Weights of a small transformer language model.
Training: a variant of Muon for these matrices, 481M tokens.
Each number is 500 + 50 x the weight over its row's rms, rounded and kept within 0 to 999. Layers, rows and columns count from 0. Numbers have three digits each. The size before them is the row's rms in percent of the matrix's.

# layer 4 MLP up, 704x256, rms 0.0974, rows 295-403, columns 128-255
103:464478494404464562388499582406590479482445509507467498388582522503515500550486447502513547476483509487530528443476489526483457515402555516570506523542479460482495488536447476515503461534521590500543539436446510487613542410537600478494447458529458415471547489518450528516423506426505449384449483481561543601511418529547426491516413487556515512576473346432438456462457502476386608522456
099:490477463488562499503473475487486565467503532486469457520397445458544492490540371499531478499527538432547386481487503616494532413529561453523495477479360476558474547528454478551550428518525438416465446521452483554533523462419547569392402448518470473469486461533467476545575492497494541451412495549464655557447457560539461622568490535488421463425451543447541533486456467504407436437559
094:504556502475513469609431527493455521484459589468534491492370491498583505413514516485457491529432538504504505547583577488559516601497489551450499525496491508465505528498451467528451483449565600528490454454539432493476511604466565558504529531527542528520523486539512579457470528476562436406473416442504433557469449544450557479361437443490573492446498497539484482419503528497461499582551
099:472475493464534491541568532461489560490417470476495488572416429584471544417632532513543513630457444468503499547487405430459444433470451551492435507551461480413472512466437477550501474535519406523503523566545547550492535421481518445584614470568503487456490531613567570445437399487618539551496512482474523558462464506520453493425531527498506455471429469570563498526496458537573509543436
094:552533559441366568568441526542505427473509440492472503487476588551456530492564453423452435493508454507426289550515454542445520594534469548568491484535549489467500537454534476564500617539491488481495482470430502438559511511561481538578470499472436500590501473493537544575518508529451540495453575516491382486433558547532497488486557504498438403461469456507499441482520483502527514508475
099:454551526543587575504503496562481503497545599601531474545472512520421437474561502464575481486492409474463515417444451505451516467512475460552498438497453483539463533551456499537446499575513423430572368488464575606452474491533505439484486495538615519489455487471457501531581423427432575543418541537535416482501500493486396425427518573494528495468461475551633627550506455451435513522449
107:462442534541504510451545514473430516628566443449512447477484536537560477508597445460565505443557522520504509601464459485557498514541494453522534456501546485510415491519589521494430540461450508512523533566518431498501509485454628500513497524432568522467465578492463570441517567488559572476500343457479422543543473461519468501487517518466570541452511523515411511528550456499554475548529
096:527482534444491458478451503575448467481429486480547489472504564470573452424501491460506534471439487570561496539492519522508528397469513629572484461480504423537603508475516435522501498528481391513552504522457481463494505462437524489489486461552526522508440435528523464527523561527434513573427517425468483541495371559498494456461501450510419451521522462515503349571536567421428498491444
103:462465455417524533514457396517472557491481558473449496472441586465578554489548450452574516447447548591515443512657421463490505479457539598553525501485484537615527496458560520488598450373492466470453499454449465462498464511512476500551497507461511508502596551469461431526471531447455437497507486518489494542409476487448461547459465543507508518523501528464496393464512504482554477518514
094:542472489448536487500449524555434566602470531478449499505499408548450428469537495403432538485503513479515467499435441491426534518408509519603458428512515553526492485541560626488543458454530444504553507510529483501474497447523487566650607559504558411449499489468422471547519532503508499567459551526489528524653449479492512517648497473458549558465488502478405555577563613547487498531467
105:466497420515445567487473443464446610491482459522555515472590495481561451470517520543477487417520321560497487486523512482581470563533420522445606546444517567539562552497516547484605501469445505636484466501493492522492560512473366553429559527424492448502425455583588488533517531428539477455410500517449520525484583457442502470521467472457451559529517479451453497531536543570602477535497
103:440443502566535551510476482470496494546453471506437532525534456531471459456534561574505495528495514475569499421574500434460595588382538519497634415518503604576539521524512572479496570505464491450511539486484535521534516475494402533507458539501611600547460547462436506595512495430553485504490444472533552479477575545437540466529400498431545400555551549506481495460499539564501559573460
103:571495564504450476489516453494489446419436492445480513603541586462534528482493554531495527625420546470437486439553492486448493515581582509487475552448525514440551513448533449498542490369507452528540451492460501436504459473532465459580517523477514551550389486572509551534587483474399480512381452534546448567469476534453546435438455548498467429536568476478497437471536450497493443498546
096:502519497465551594590493510569400479434504499507535448533621520442502519491505423576521445475534448545503565555470458488519591521532503421603486514449425391479556478477509391554532450496499431451543507509521502442516520529537395526555466486423488460473527479492500537497449467470517404427485478488424533432519390511504569456547481478528519477455400515496499588549547545479551421578484
096:476473414592568533435417497477470527504433450523513487415441538571453495474479485502391474424445555510515514518499507482586531575537458506352591513493530543472522420447517470597575600451553562433453533577465527524443470454514497521484499478496531490563492467429499519575548580434437512533556484494492509531517455515610450425493493482553607484502464548541429488514594528480542463410483
104:569563514498501477504397476444506483572388380512401440497518457442545564612482437558499611538491429481545452486491408476550501591492575495591515483418476480461461490497563473476512567421508387516535544507499388497527516435450468542440543522426489507486511441467515474504489547437468504488514407501514479440567449503438514519422593480497484443615508468470448522450411590536535518435537
097:455506474526501422567517586564620541574503412499499492439478547536570531481475461517419375457490501565531527549542445557393500473457449421449535472484485428553475509489454555496466456423465511429504567447472490561511537395429523432465558564459549401513455480633475447489478505520571500499409533524437540447530457522504528480569490618533531546546498465395484577415551652527557454534548
095:544451438590516505527434407525437375478475486519520579561434515524437494569499521550451509456611529478497600490467635532410597564535485438543546504444556476520516508479566518423488410500418484537550433420539486404497480502497530470534541554442492533500555580581493594516491477460478477480525402521501501482479521535548464487479470516523531470495535491649461515490449596561451465620544
100:536392485482565493475469540431459494504512448478507485475468501512519462418507476521448487572478549548506496438491505501505540463513513499524515471367548432527503444547536550532520550600469470553566504485536548528559454564496412485479524495542503496576490458509560476547474458468420486537462482497522641508455516463478480561451513517521518589516477491447543499547510447548532476552625
095:522511500542561532504501444569445527497440515580541501554454371563525466594518527482487513607541501498445481517489464496413572433455515526521451514437458504548494642517524499413516493586414588540524467465488505599426489502496500506467491534455508491463488498514428517476423474618513562508549574397465505530488488412562417529532483486570459483438494518528490447437486499515503502446418
097:516512424529420404425501471486469529478348482484462578544511516384512448598456554546487570528545397481422489382578513588530510396486496471488462517442513504556533550382483548483539488569436407504478602502509553450564537437461504450501487472510537499432544443389506563442453624529446525503510577498527576490462467484534529505524546489559391471379492535452558467504478507542477578471522
103:559476482551578499534566512450613498422489438460531537542420471489536491565558571512569389521423421466438440524500473589491528566565548473433454424566534464563564521492448455506523451513605521425606477538445507463410536582440453483454416467484455476435578522472561528505454426457469477433438492565569448447500565486473449383464508563452507469388607439572501419553447450522489504475476
112:528502422565433513499503451518579532515467462601533499541460491559565553415569440460506521521475491519522616586543534455518499641517452592476527481501548433460453608478522487477476558465463558474491498486575519428477443509464499488452527451496409524544391535510449555554509502413460495432456467631495513473534483556609467440530531551531537506528478583544521430523468450609480506518479
100:485467489530519593554501464581482442467534462445492475472487443454502530436459543492489521595536467555496590568556469470537549459557468488470502397475483518546483518449621537553482534491574462551492566496552474512522520609515509532513398571479580507532414500560574530552526406488537548555555407432491463498565505564528595511563471457531459473533538453480503447385483555580529462481619
102:584534606386413583548517529471511393553528501573562496469511551500417566455427465520507485428443569464519563559443561575491489511506453454517448441505505494530466490554594535486430490479469536498581521449487474517475547511488515575552494497541501491535453549385496452441553496463545491549523570519421522509541590473490528548491602502476492533491443534567486414450479511525444508579519
092:428436609471488456567540399467464578568535548496511443618502509468497489606437494517529489446572590552518545503559426423605503578517526473573459562533491524511499500459386489448489599548437570443489479499521483497518495504499492415475428452555492500548484594522509498514467518508441552510514492536477412449546538522541506593578433528380477551486497484486360490543434520375488532503484
096:462529501530521513515615588470497515504476470477503551443512483495576522545493586468537462516511566569446489598476481541413489467494569525475406526400487576471556512437529533448497418459476437496482537404508410468513482518480447505590482477489423501566503552469568496448490507589497516475473484503431623448599492511641557420472527464519539469475462596614519516557542605540412567515430
097:510487496533439415544470428453447451487483434528498509484461422410484486444446531472569498567498497560516563430536509485419498519491486469540478447483467503464459476613402496580583478562568451523482501546506534441532543530584517508407534606502515593481539528484536457512577482409538513473517459447510472490464540487537424560510504529457536462527649464545565454574515485381534494503402
103:602534490429474463438459456432430521527565466493502499525521456422464443469523501532583603481379563398520454447522477486574535470513521403536447533615520517503577469490564479487436507571567431523490434544529590555499572428570436438462460529478563426564508476444480513526501533529476477479583461450526450452516587577576568573459463579454623499523537529537456516521450519538515483537498
099:460483432502483560518509478506502575537512480588510505450488461472499515449360563426462555541509444481493481565508429519547569575438518446442484645455493493503496530437566486410412574550449495499523509461544472496553553353499450539456512492483502469564519462535481546501485521471490509489449573611454468484451479546460456560527559571421533500435422392498520512497541547422476500435536
106:438487462472462395574517550530420489463429458511463466506526494535476519539461491437604530522565475412471492416533531497541570611514507462476545510534543511473557533479460543513547522505466430434483526476472477518441413474511473617483556403498394467424483453459524433595534508564512508449474515459545551523458431444549549474488567511401553469491544596547490513433536541525408537440459
097:470489406457463511503436505487473415484458509504526444414457442509504428546438513431414502566520434504563436449472491488553480463537507440497472461565552580473515467465463456472543446581582545471478500539433431379461497514508459527447438547503451449522471525526540511503560503459501518599556497505498477500401534523526434580445531468539461472510454466484433578469520501477574462464574
099:471481481547547532484496537484469548551529514434469510438396496498434468480489452508508538528576438461521565494577512605483451540541460570462511531533523471566591513489518490487495539600570570454439473552456441632541408478490490570524496470389448461549599425467464529480498514454521507462508445563494593573486496495463433508497509570472563455517514548505565542444499465465530512550526
102:517397427470351529458454478557538561460424444539517463563471545417417467558475498458455472513482498499404480558566510499485422510445455515394616468404523576538472476467497486561492608503478477477497463465612599478556450430506506452488549507521487463480463387517405425423540485485443507540463511508423497470535614564546481554495425535472513532525468515503496466485546482466426544464398
103:523553593496383541464491355412485450438452473468497479569479525557423485498551445490586574352468531573583507543441485520447537491513512454495440484551561500477559530447487594443521431527373517508501440496511515547532577443495505535505435465480477541488538457624554466449421495582567501501440503517504415506535578468420462562471492627434600540507489530543603550500501509512474535444511
102:488507506461444548479451491515519483617502533509537492478428560438582513500440542542523531521478500538492472507615519549486415494513467479492490459602484562422467595475526509532490506511472558499444488458493408510523501517469420515444395580564529516402569584557553494598478512476535393479561557510563479539470475452474582432556535531538450537527551475450438430546521475463492527528487
095:498572458501476489490506548491587439443456540465518468485501456485508532391530454500420454579474495599524518542532545393431527487591579506506465519571492499414470492478499402511515549536574475532511580547513628533663523427508417450489547548524542493503522519498457473528432557481448422489485444478460435487420440485516370511484432535378473436546486571538442598492431504462528509502565
101:493508518459394602523563598568471465503496435467474557471545525527575538527439500636530569506541521485441508546433352525603514456451477570456445473519422499433422496454509481532583535466459520417426508484497508484509484412460496438465500563497507475507503533528493503494517504554488482489558539597453526512511538584599470507496576490442550424539447456582549481443491435490506405482420
102:465385430454526440524569599492529506455544503580506489513582560528524450540492553543389523605475516507525558482465513469472499512448567453563464441472559522499565527494500492480488453418539515452466504475488442517509587542525637502496548389522479459521581444522542610504582489478510524550448610516476526559451497543424486433531513449543505563554455477403451436509496487457467433427442
102:479512458414453476448508478460542499500547545554506490426558489436524498513490398395450527478510482551487407410469514445486493468508566380517504426580510592517568434499462491468506487540531537580504520438455600425550487525444512453478532462430442494532462461500508568496520468518475436548531554557566470508524469503499512470470440471531541434591425477459424459519514466486545503484537
101:502521450323404482541464497434588478518474447460546485483569552554472404373468422576538471520535512486512576504527447391556511480546505518476501413415531572565447533531467503495496534542506513557471439508565433344611409436493533489497579472519490498615559437483489517453552466520464547431513556453504475513490464394496369554556519491548446538467518415406412492523428493492470499498468
100:535535504488466452510530604505571514571619465489491444523383486512541491517502500501473486529498422617586497502604536505529539489475495573525554569518430550432513440445468510515545436518642514523500533488568432548489546545533554563580502463450544406493508497472506463462411440490484474494519479529473496483421491563474478500472513510519420404562573557533526537495553540533450404583421
096:420415463449477440485390461494527622570490425504552491546390509490534492446396453537505413620439465601544512488450560500516476490436488515489531428568513479468585526460397429557532604444511578538435529544550476518563423485487362496510486473504462536455477521494550524511509464492455605518538522458538473495561484591439555632484483478446525569497524502469474467493525470478542611512523
100:495477541500465581430411510469516499603394532541449541468475609418467535496441557466435506552464518482569532630471425569493549452518465437463523437577539469551510484637507498482490471537589427482509521387477470540460520538530521534494517473405483439501446522544452557544454501459517472542553516532513517413519551430408485516488496468461491545491509577485490419500584558480503555618448
111:406510512474533488494553517482431588555495490536501522478517425526492475400513410405490422441431468462455557536535493480510508482574473440463435522431568529590598464516345474446535564543519473468456481516506558508474483460448480502435455441480513438468550551518568513560443496507479450614563526458565492463495441441452486504464535405579509552538535539453471500404503482467452545573536
100:536557477438478527472437501514504468489505529478400522488429576471505585407555470515482481429466484531497458507482496487504466393470567471496435561436621543492525607521549454458462557431441383449579429477606457538547548504560551556492548545477502455562533536513504529496447483543606521391505522501551554521462504579487468443445482419522529519449580414571509511436484442483506483461576
096:465522537476541570456537432432552550521466548453541469353438508471537521455544512458512532486644565544463579552559500458566562532497551482542511422504586467419431488457520446461580486476476457507443518589494590446446574437475571459537476457530534407458652462487550491480506426531516459506494563452545443439537544502548564542461532495397456532481507545467475520499479489391486453451529
108:486460524632508469367426498572502534479528480532443466517421537467486536527499537544556499458509527491473468601464479543433478452568522484486512575460456477571545417444463549491501492528540451453518546471409613506570437471557534431476451503490526481484606550440395394431459519483448490577473510434481602527506524499458397531543455492493481569421507456484427498484494509542496464560531
095:522482455415521535530543445568478527410478532552460487478465473533518509475482473504623418482542495530489474438602384569491506504523475447533528467427466475546474536488499464504436433476613455531449488497512445458430449552392586488482526497445462560475574490452470484509487519539462523509473588401384543479616513488520486536570465573480448548376570576515653507476462542524397490497448
103:461404392574534422487518511531530514517509536491504446480558548489536450490562538401470565465466568452493520527506437536552567497467441500439531561505589460525450538435487536440439464405486556484565606500498481525575466536510600553423540474422450534440527503516490493478493472510544575542397533564505546508596504495527471532507484523525459471454456482485458472506542416500544478450438
096:544448490446589516522601450450448497522515489462464435485505578530462520498579496579588448441487488584561521587444467448446554499487395464502409540510431529435463492465476573525459558409511456491483404539539471479384417566391459502496530482411468481554473514534539482446550502510515457400483460447467504579431553478380482517605512563423501577509566471519572579430526497506610490548472
103:516522476499458443477489588533541498586437498410514518437551478504500518498469476487415571533569531476508529442469456497522630474491431545514528379496434558402490430420519467523593538457533455635406465475419516505530462410564528433486447532524476422486450463453449396500476419459512493518470536449471492485575615491498486493456482535551501496439471532488459410544588451391434512487517
101:424441464497494452544494493547487504459419598480496430474492578489545532550466471496451454472443479370428536505595561399472570428494440561457509461491488472468557448451487552404552396546454428531519460448532516582523453394494498463515532473432449501432471475530601492506460475479526429483461478521452490495573464428547564581557571559569453592505508533508440461668597498547570513479466
099:582515444586574549563490448399444441587382411475502444447392506512522563448435467515523514503488421517485538514534533584505469491489532494525532525424500440524556447508431412475512585508363570517459389503521578502499521420488505351486492448545540581495484530468493453547509387538471504515430495517497549567470496441547633557420469445476442378545551548444512450480528478541487521548503
099:427588500468519504565580375438486474493563528477527623537473528500439468464495404592437456491384503522416496562605463486509457555588529499439504434529458529525588573469584410465506536494502520400472401462439543522472538569497463456509441400597496411555412509542493539469474516503482559503547481442503421519562394431513573508524541375527565374534514488524484540510493557585576496492516
101:503513543483586530510541421497502431430406536421486515428465424495463551461530471577540604503579472509487497457536485439492554523526510547487472473473457446509493549554637536489464461398478519576527568557503453512445524463475443484510498568602467516435475528470562468404540535410556513539498475491440538485549461527513486507500553524483476593523547517456584592438523500577536484547506
101:469451430517579502455524491542574562569487541537459482467442492491529630510485598508526496612574396446464525531446538403455495508502492468647520494494506505454509571510517524443473490399584469468477533459560474461540542563561533480421543502450504520533582447614530500425527449384540520521522561457573550467520510516449496452528452585508572499467510428577502526508441449469582524460400
100:424403481471497463551521543495516446535446543528591466519497514459474539456452501521471435510517436449583432538506461418502494479484435427563478507431440418486436459501495554532581525397575554446557527375417519603554463436529541402530549442397427508576560546564517560504481441524529524486411487488491487468558437546559481515502512556502542511539543445553467544483430453526574532477440
102:503489506440453552455562534484481428504603419474522501420486435543582501498504573466510386492462537500539509462511512466466483483543456529569469430529524535409414498504548464452486521466531452535532572503400467494519486482453509531563464526503560513509592609551495425377508466532623489476530484503497426600540492467547544492425490543544543540557563495550529508519531533530399457560481
098:438451412536422457534527525420449508583497518512557415506543497502586451515447477506468500488465421502509532465476551487546597549547545586515424491553476457464544461508528451413542549561511497450467509514447494482462428531502451444450527490513469536527514547507500477456438582542403438468533449477619505556477481567524458579457501533475414457531548533485507550446432548453455537487519
096:499586538539557552508493537501440565533540431530495553529571626485571485530517538549581467520480471458500465494448635571525533538516475628500523469531536571433584415472374497439463589506497424503536565559416470459542457442545535493513531552470579545512433463486411538593480468454583453552469492484568518522514499508494405563480525521473511510561460468485465576495589583522518457546591
101:496534460516485433467519572510496398491473516441512599475570481477524497429435591487424492495439578490601417412454393562577549470479499419573515499437513522543428548505533372518499517568495451507496497492420495559457506434526460540472542407551459430497540487498535570498500555567558427582546449488567496575473529469490427521506557438571491576530468457504524482482530546475441469445511
098:557477620530439444470528522458439502490576431463535462498455438482489456481527530595535485494537490524516513534510531389504651436407476487497458456513460569432506415468495529450520433532439508416551475533493465555517414462423394607465494553492482454343504452511431537450522597509466496525471597572536459507526484531523568430501471505430473568523414576587505615472456461539486531505496
100:522557505578428459428481382434565525507573546481483562495490422470483439463593545500495494522565643494431470535534543463444555554511534474429550567550566509454436504455488439460567505558460574543478589522550541472604545612447449529552428550575595438550608578488452573454513446526483495535530471417517353451426536510454541574450514511445504520398457427460525497523463490449537451567473
105:389420381604481596545515540486505477543517535380519503529561556573491472444508449485479536540495472491487427521540523554471508501477497554464428488604444490448483505538516565437555474408450483505580569497380490598481521473593468528491562462464501531497512408555534549491480542434496501485471492453416446515461505474533535574545488463507498492607543504493510512481420502532436489501482
101:494413456471487589559523447511495486562528502491459506489601603480488522550510437491536472493487509642439487528577478559511477461529537440476490520511510490489565515488447582424356583455524545521586506451447485518518498482489506579477509469567536519502488435539518401437553385404439472471507431553457498583471509510598589457510500474468441521540439651486482537561452477580597423542543
102:484515543557488505435582512570498472547579512480423475510502445508540537529497473589475528557415560645437371494500542513471489514492546485462577455472493513525534522468514549520581552637598522499558486481481501556492517477469559449392608533497462493611505519465589545445407550517443510446536487559527552448461440422516487487472479448548478524586391552535530569525415459485457501569481
098:485487571531496491531475567510467567456483444475398479486435509427522546551577486566579505479528469511527495523548473498521550557517455425445530558524466443480498500459526493518528508524452433447435448470381493473493478475510479489502613493541558473551518577386491491511553535542511506503476551529491478499563381376548515558454445449601408546489538599487486458506552535405520533390544
096:494399487557442483601486573497520491513468514454508528571455438494462457483482547384461515573462501507496476575587456423460495532600406399502497600465534510458602544489426500489460422436541483542550510505561548497528515477524486420453511544457531513482527535560545450452456479414490455502505499547570525495503538519435489547474408536501319466439446561519505618485573535549550511427485
101:546489568473518430535492484492491540478464465551462504403546491517446575573463589451504549501486437573439479486421472569519469447590462546538542476484509525589346479619482558549507548452488468486456525429523523545488427501524469527515583482457506503502477530523520458443505520537551473439453473408464441406541495582528529549424560530488453464441529423565447514468442546480636522513520
100:520517490534424523548571449481488509472532518538525479483446527453498501532511487434534608525518459467475585555507584529533485494626536516467436406543501503533459550528489497504354470473356542468494539527464486500422451516460499524518492423407455646481441441537540553386510425493470450429531495513405547454494488507518467395541509556475455568445458558421516476589411441475504556515509
095:596508486530551524521509516488421419432491493509531457482478454460553447453484418396497518484495504551483484461434400529433531514534494514462511516480474442414505569475537482492521549458552564465468554468537539447588538524443472454484579421596467435584517510432471549494488480488555473473541576508532581476425502576452425453521495520548509459571438477391532484523491567524477531481413
104:463370410460491489461414484539533446554509510527557506480467539484523466493548558486485567509512544450534613493477527444556549511458460513511434471470505382461512476451453485501491433506564499501493501406436608463495509566587499397406555569516587524533453473526532617566513473440502529487417551462464450441499467561493507490453505551536413547481478514447545498484550495529503428488543
093:518462525487476494484474376502529564477560433450431531446469461444510467435557460436524439509452518431459504541497431487509520561468535485440472487553484475539505473467547440441451526551488479416423555467582462531503495460636531521586490513540543542503450570417522493440505488391377503519447507605576431518532504636499556488549464430537544510470488505442524503520591497509562508549433
101:554483596518483547457493489518488574503432548538447475458521463472597470526436593599482523564436494516575508494494479523577531494526490473505466517407385543465596553529507531491488420448568590441515417486603407454523598485425580441468461453518487422532489507457501535437497626471512531456560576437462556572417468422482535442470542479539516540557502492535528495490510475466446530512459
093:439525578491495532468400543458553589513490482413458445555491370438570511505394515490478464446433536472549502594411476524496445508458529503446607411529418573530435623516459456577552435553485483512548535507471560536422477502490502483529501512447426476478535499527496434505507546398531585458495580513418550521542506520518492551466514562504508552513531510526558419462455535452527454423466
092:397528529527551552394466489539473508479550557492500576505484539484482527488596500505473444548437450507482495524501602492522380550459454533572516507554464562497457493566489614505435437470496499546468468516335515553388417463436567555492458527432525535518485551484536540524508496505553503522400466568455445502568445401526471456548594521528534497498562520490492529433551563486476456598513
103:421437469574483380495429483543463584395518473528488398473459522467458539404549437527530461498470576483477494417427514515552453531443522423470542472485467427479474468546556524497511508510380514506457438392498476404477542538436471455447538550513558466500451585525545512592536458490560576490473563504495512543496551456514453514477502486523508496508439558495525410519484443586554447530546
097:520510493622477459533536547586565461407487464510494455500596462488471435419474517594523546464543491531431519537443410551561527456520428490498456631450537487485621545457595647487436509475548528489554532495563418448521546465539522530591516515531502518551529531556552351562585526502580445499449467498556520539545484519561422478512501514542422496473482538459414470607527459531389456473519
099:501569531550458591421487515561460546561492532422470521405535492495473478532556475589544491436566577522475464492506450396429537462531548587542525493431474542625486561551516487504552432519516457602533493473469552549486453453577531439497508483420554465557530457473510450509529440600532523463506422507503519455565493504459485543492521444487496429350472486437569460469488539542462488534494
102:471517510445474454575455502481539377424483459461620478479532467537528510500612570491595461529449494491603550495599474559537543473404578546484520493565461462528530513526512494488663388473443520500570460473521525541478495585425501587540507453589547494504502464503539452530479606524426442557481459575525503568435516526480492500462512553539543481541581520526481428502501511492559470493449
096:498627551518554543500506475530506421475370578494436476585576421416597566505520544548446555553461547471526505522544534536497508529609442475457569500471482534514485473529540497512473423631450490479430444529471492470474570500472544568483544522576482478571525458416543421440519373546500472401485513505488555506492413495467514564531559571435520497562525564412473523476535522537444536341394
093:478550452476501437576481501558426470486484469436443489506591491640576511519514528457460584505478449492501518511538535569532451581413449481519449573429419509482492482518551568551503457525427408513537440449557484495556457500473490410382501530542541537446580500545526529500494428467505479433604406510416478613545491536440431525497498532479545557478518467567479549446477529507587492517466
102:566421450473477419539562403585495480429534503515488528551600457545506425504512442498561524446581522477481525530519532535587553573464499445529575563440503572481517409564547543505570549472440510583532485473542493513566523478542440510496568536390441524466480430548484536478523575538516478509477486451552531539464476485518384521504447581523532582613427545461437451499482549486473524587542
104:440445582502428441479607524440564571467473544530485441343578514468480505492544497480440474491479449413460533433401408518491501513561431466491557446481563481530456428547412482539500545393437521527569608523534531627562465459536466518586451437583558482457539499422510443502451500486398480421515416461509477548492486542513499446557490412539531455549464602476495521526556589470501461556461
099:514416450388335477501565494516451443462523419488461492477511494525493493542485539453486536686490490489491553518502541446543507429523555462505454585455503538454536527614474492427426460496449544596634525478535484467527471477525476455520540513480541527508536502521478555607490473475520595488605481553495582466447611496555528387457422450620426496440436485539507477415486494454566507504480
095:487551433522513475491521520549436462459544456502513437461596509514488458513490570582474583405575345475586475537492477515526495499556534535535497587513520616430438584486408524551489454489498492505474437485538521516457465529487535540537504545544635509535478526540434491520487503419556375460495443515547414459525583530540545502458442509464560536513540365545572543484574526493463494523557
092:587521501522500561497472520523546567532547508508489500516490513515539468495521490505499479487513495554580463483596476483430514484565499586530497542473480556426436438445464499508501474501510448610512503539565578427519564547405596507463475489528471529515547489512440503563573413467388540527398396557504485563524527520515431531570450482535468559498424502503466465439427447538452530497519
102:515528495470516537436451562564452471578489489580483455580473513583475488488559414515488468549471486500577515430439551486464599516582510431519463489510530551563528578447464485394479481512503367541420481406484554518504544456463481435510547465515509559502540521448498572513555518553539583605520466494584540562526565497524502469471433449448431525560491525525501491501451498432440408454630
101:444511489602472453523561516490420599528463553464525564503555337508490477554392561528495522517535542520401379460453559521484537511479532475563544496418465552561455573465538499537362469471549563526461442576591534515451487479516440515541513516548506402500526468458528443466449475586415477549497464515496445539471552531557504512548510454482475488514579425509512513500441488506485575485440
093:542458485558559515566434546502491542449552461467488432488501509447566541578610464511529515562502538554553543430531500478484390544480469559477530503513561433525636486519531455521564431432527470481587580491563494514483455471489518451501521545475559515507530537534532557513507489532423513513499436492393554520504487518602551573494420407535511483454532485560546491486441482376478491546560
103:510440483463417488473456537498540505457466459563464545505548544491423515511475533503447518527493570400544575487451491546510453580523447511437496580402529570557541477482495566492493415561551470515467510571664629531449531408535542618582462610499460526546501477470408492389491472579472460440480484476474472535482550584518596515483484514540483445611511457603499563487536521420446529560469
095:482507496512511523480482538496508416497416492466593478450550498565477462535598500531453495552451475538390517517569617519479480497501441519477482499419561480487554587537576398498549528459531531443477479518546527503476480463526441471418438463351428485446567533537531470509535505508410498501463435485433458498513519535446550467445538478516456477547447473495447551504425520547536493582542
098:462571496484564520509489570478484562527450469514508517508496479431549504490524535495366529554463500422535461434547422493487467477501512459477470438476538475552505462551440438619398487586551548475442590517468558549540552523498522481483437506561449431537649569554461414456584476571534469483527435497516556443448538476513440545567517455558493524509557544459504456500438544407537494565537
096:551547394472528484501510565502531392520477541564547519528465527449471449637434447563567527512447483531545515547496559477519537459504547537507544510340434493475538450489458621562483484557460482439487497502484462417460468506504476488539480514459434454521461489480395592538495539479398475560508496396576424472507498427500545437530552519498456523571500527467527372439524581484384506501464
100:494539497539432453476602550620461534497483491493446495427491579585478530522467439450449588477428521521553503556477436506485582547449406566525483485424447433422577448476484514486422489527526595478514505457437509468532460445543540505504518421523570474488498429411531526445471454463492432513578535515566492541539503468544539469423607480482519498467389571444500433546475531555584387460461
096:403489447517471519453500501492518403511461482532579495531403468453433434434501426507505512511475467511476552450459442577421511451528540453552555556505619472496516525503526493467555562404548475441493449513579516488423469467450621528533531521516461434621520533494534505486530583598569419446507459554583497534408481526502466527500520559455450498497537412491492439557630500526418465462460
098:543490506538422518519503570493438541547536445425439564410518409505504589487523488623496511426509426404515514553475535449523513477446439470519446589524516546444449537444562491580427514641468494409470476490523558572441441452564493494547482506484420543565547481459546524414349529508624425520481553571550433571517550459472462485530492528495532457482470487468492526478555409510579525448545
101:519488515482570507483583479449474561584476533472511498493509445502391560480477449509551579537447581469512428485560546397489522582511440440574442492437532466474430522520502431485456437443539484506455552564421501547502512543411510483467574420493518487483402447445536491501372496528458485501506552587497461588523433516443492463531497444467521493506581515529587543534522506522532555548509
106:456514498518586539425540472510409528422433486538543554462447460476366520517629557455500541449505531474528419488492537604474448449505519506484488483450500546546548525485478488447505498411554475543568499492583466445433484541520561504433483387516435527570555593441554606522488435485605437484491477499587515404477518488533469513470505518457526506459519495530521549516497461477516538504440
102:484478528571590460514510506431458459536513498475504487530559537408497479595510486497488565483510536444422427586520462508494440511502602416521516504552567457529446510404665547495576596576496555523595417525531497497507547522576474444560438503528452468494509522576531501482531490483488514585433562449558478502508472479478480494467606500458441526442427462479506512429579467565534602428462
095:575480464506608506480567450451454520636455517520528496511553627554430466576519477544550461432482451479567501528462469530540495479469579571468502473516389448531609543454470593453482483534544543520527518623485536496512485414442506529532445451463646483545511481521491606460474451501501499432491469542552503508588478441497568580471627552536547489503543450534476501524499521537471610520536
101:496505522516539488507484537457517508403488420544538464473444465518543519497555467397472476470503499390496465414452577490504532447493486577531461411470496533511454522471416469421522515398523419583490553586406506429519530602540530526538512590518534566535387534582502527485519451482445451456482528384416453612507477520361558496524460471523489528446415526519471458487467501461521461536599
113:484495504439533531454552523422472517455555475533434475407522458552480420486574532524505470498613470470471425496439458536496467570417516532603391548500504475482591567590514475450551526502523500493503498569477549533445539531435563422493487595533472449499456479469509509503445541462458534574537587569510440442519531486447423488492463474539534405565499431457497545478438542452460534547509
113:530551464485471600418466474563539499510605502501518418479495466419479515516538546385408499458516465608449459543496512492549580531604536535402567481483421555443501531543446572510499506389537599417481465509515508527471493480503551491504575510585560437438525572510513446563504524511484570499501515441584440550539459381547517470482499549466501562457503582570494467468513568484432602446517
098:509456507515495456525591467510448476549468455489482533453544443537487533456484440436461560567451500519495489489584469480571384535465426542530540462435538560601538468503586508475516428450420501566508536467590508531595586450446445591491563448521452397422473506467516525454410558460465515412546538469609530537506476444444520512409427446496415592426511449519428497502559531441508531527446
099:538508484510519493537452510491481502594423533421437448453476479534458502554513513482507511511559624444575537504522626507422442529427579438571511541415457468435543563475512500582455461550577626437509519445419479475494431433559468574462506494517519512489533557488491509419540548510556539518575498451541452550467486533431565464439475541453384451473411456471574508509434508429479504467521
099:425581554476494529463523525504407506555484497488436514504435505430483479379542548509505505547504490523543508597499467475576499529511576523536423569517581512607556471474506555552542611556458471433474488529540566518490470431564459505448511482562487481494553491450509485519422535525462498519543457504522527452530558392424485479482525521628523430499455617490534488550465463556545497448447
105:457383573480438481522476486421543498476591513603431448473522473431569505557583452514517537513472518512420499460479494414451634427539582431546481506514492519551432525513514530450567504488613563562502483532381535510519523432565503508468527566506375417400480454517475465440603490564456442532508533497481431530473538465474481528472586416485604520485529503548484493449498487474525482569525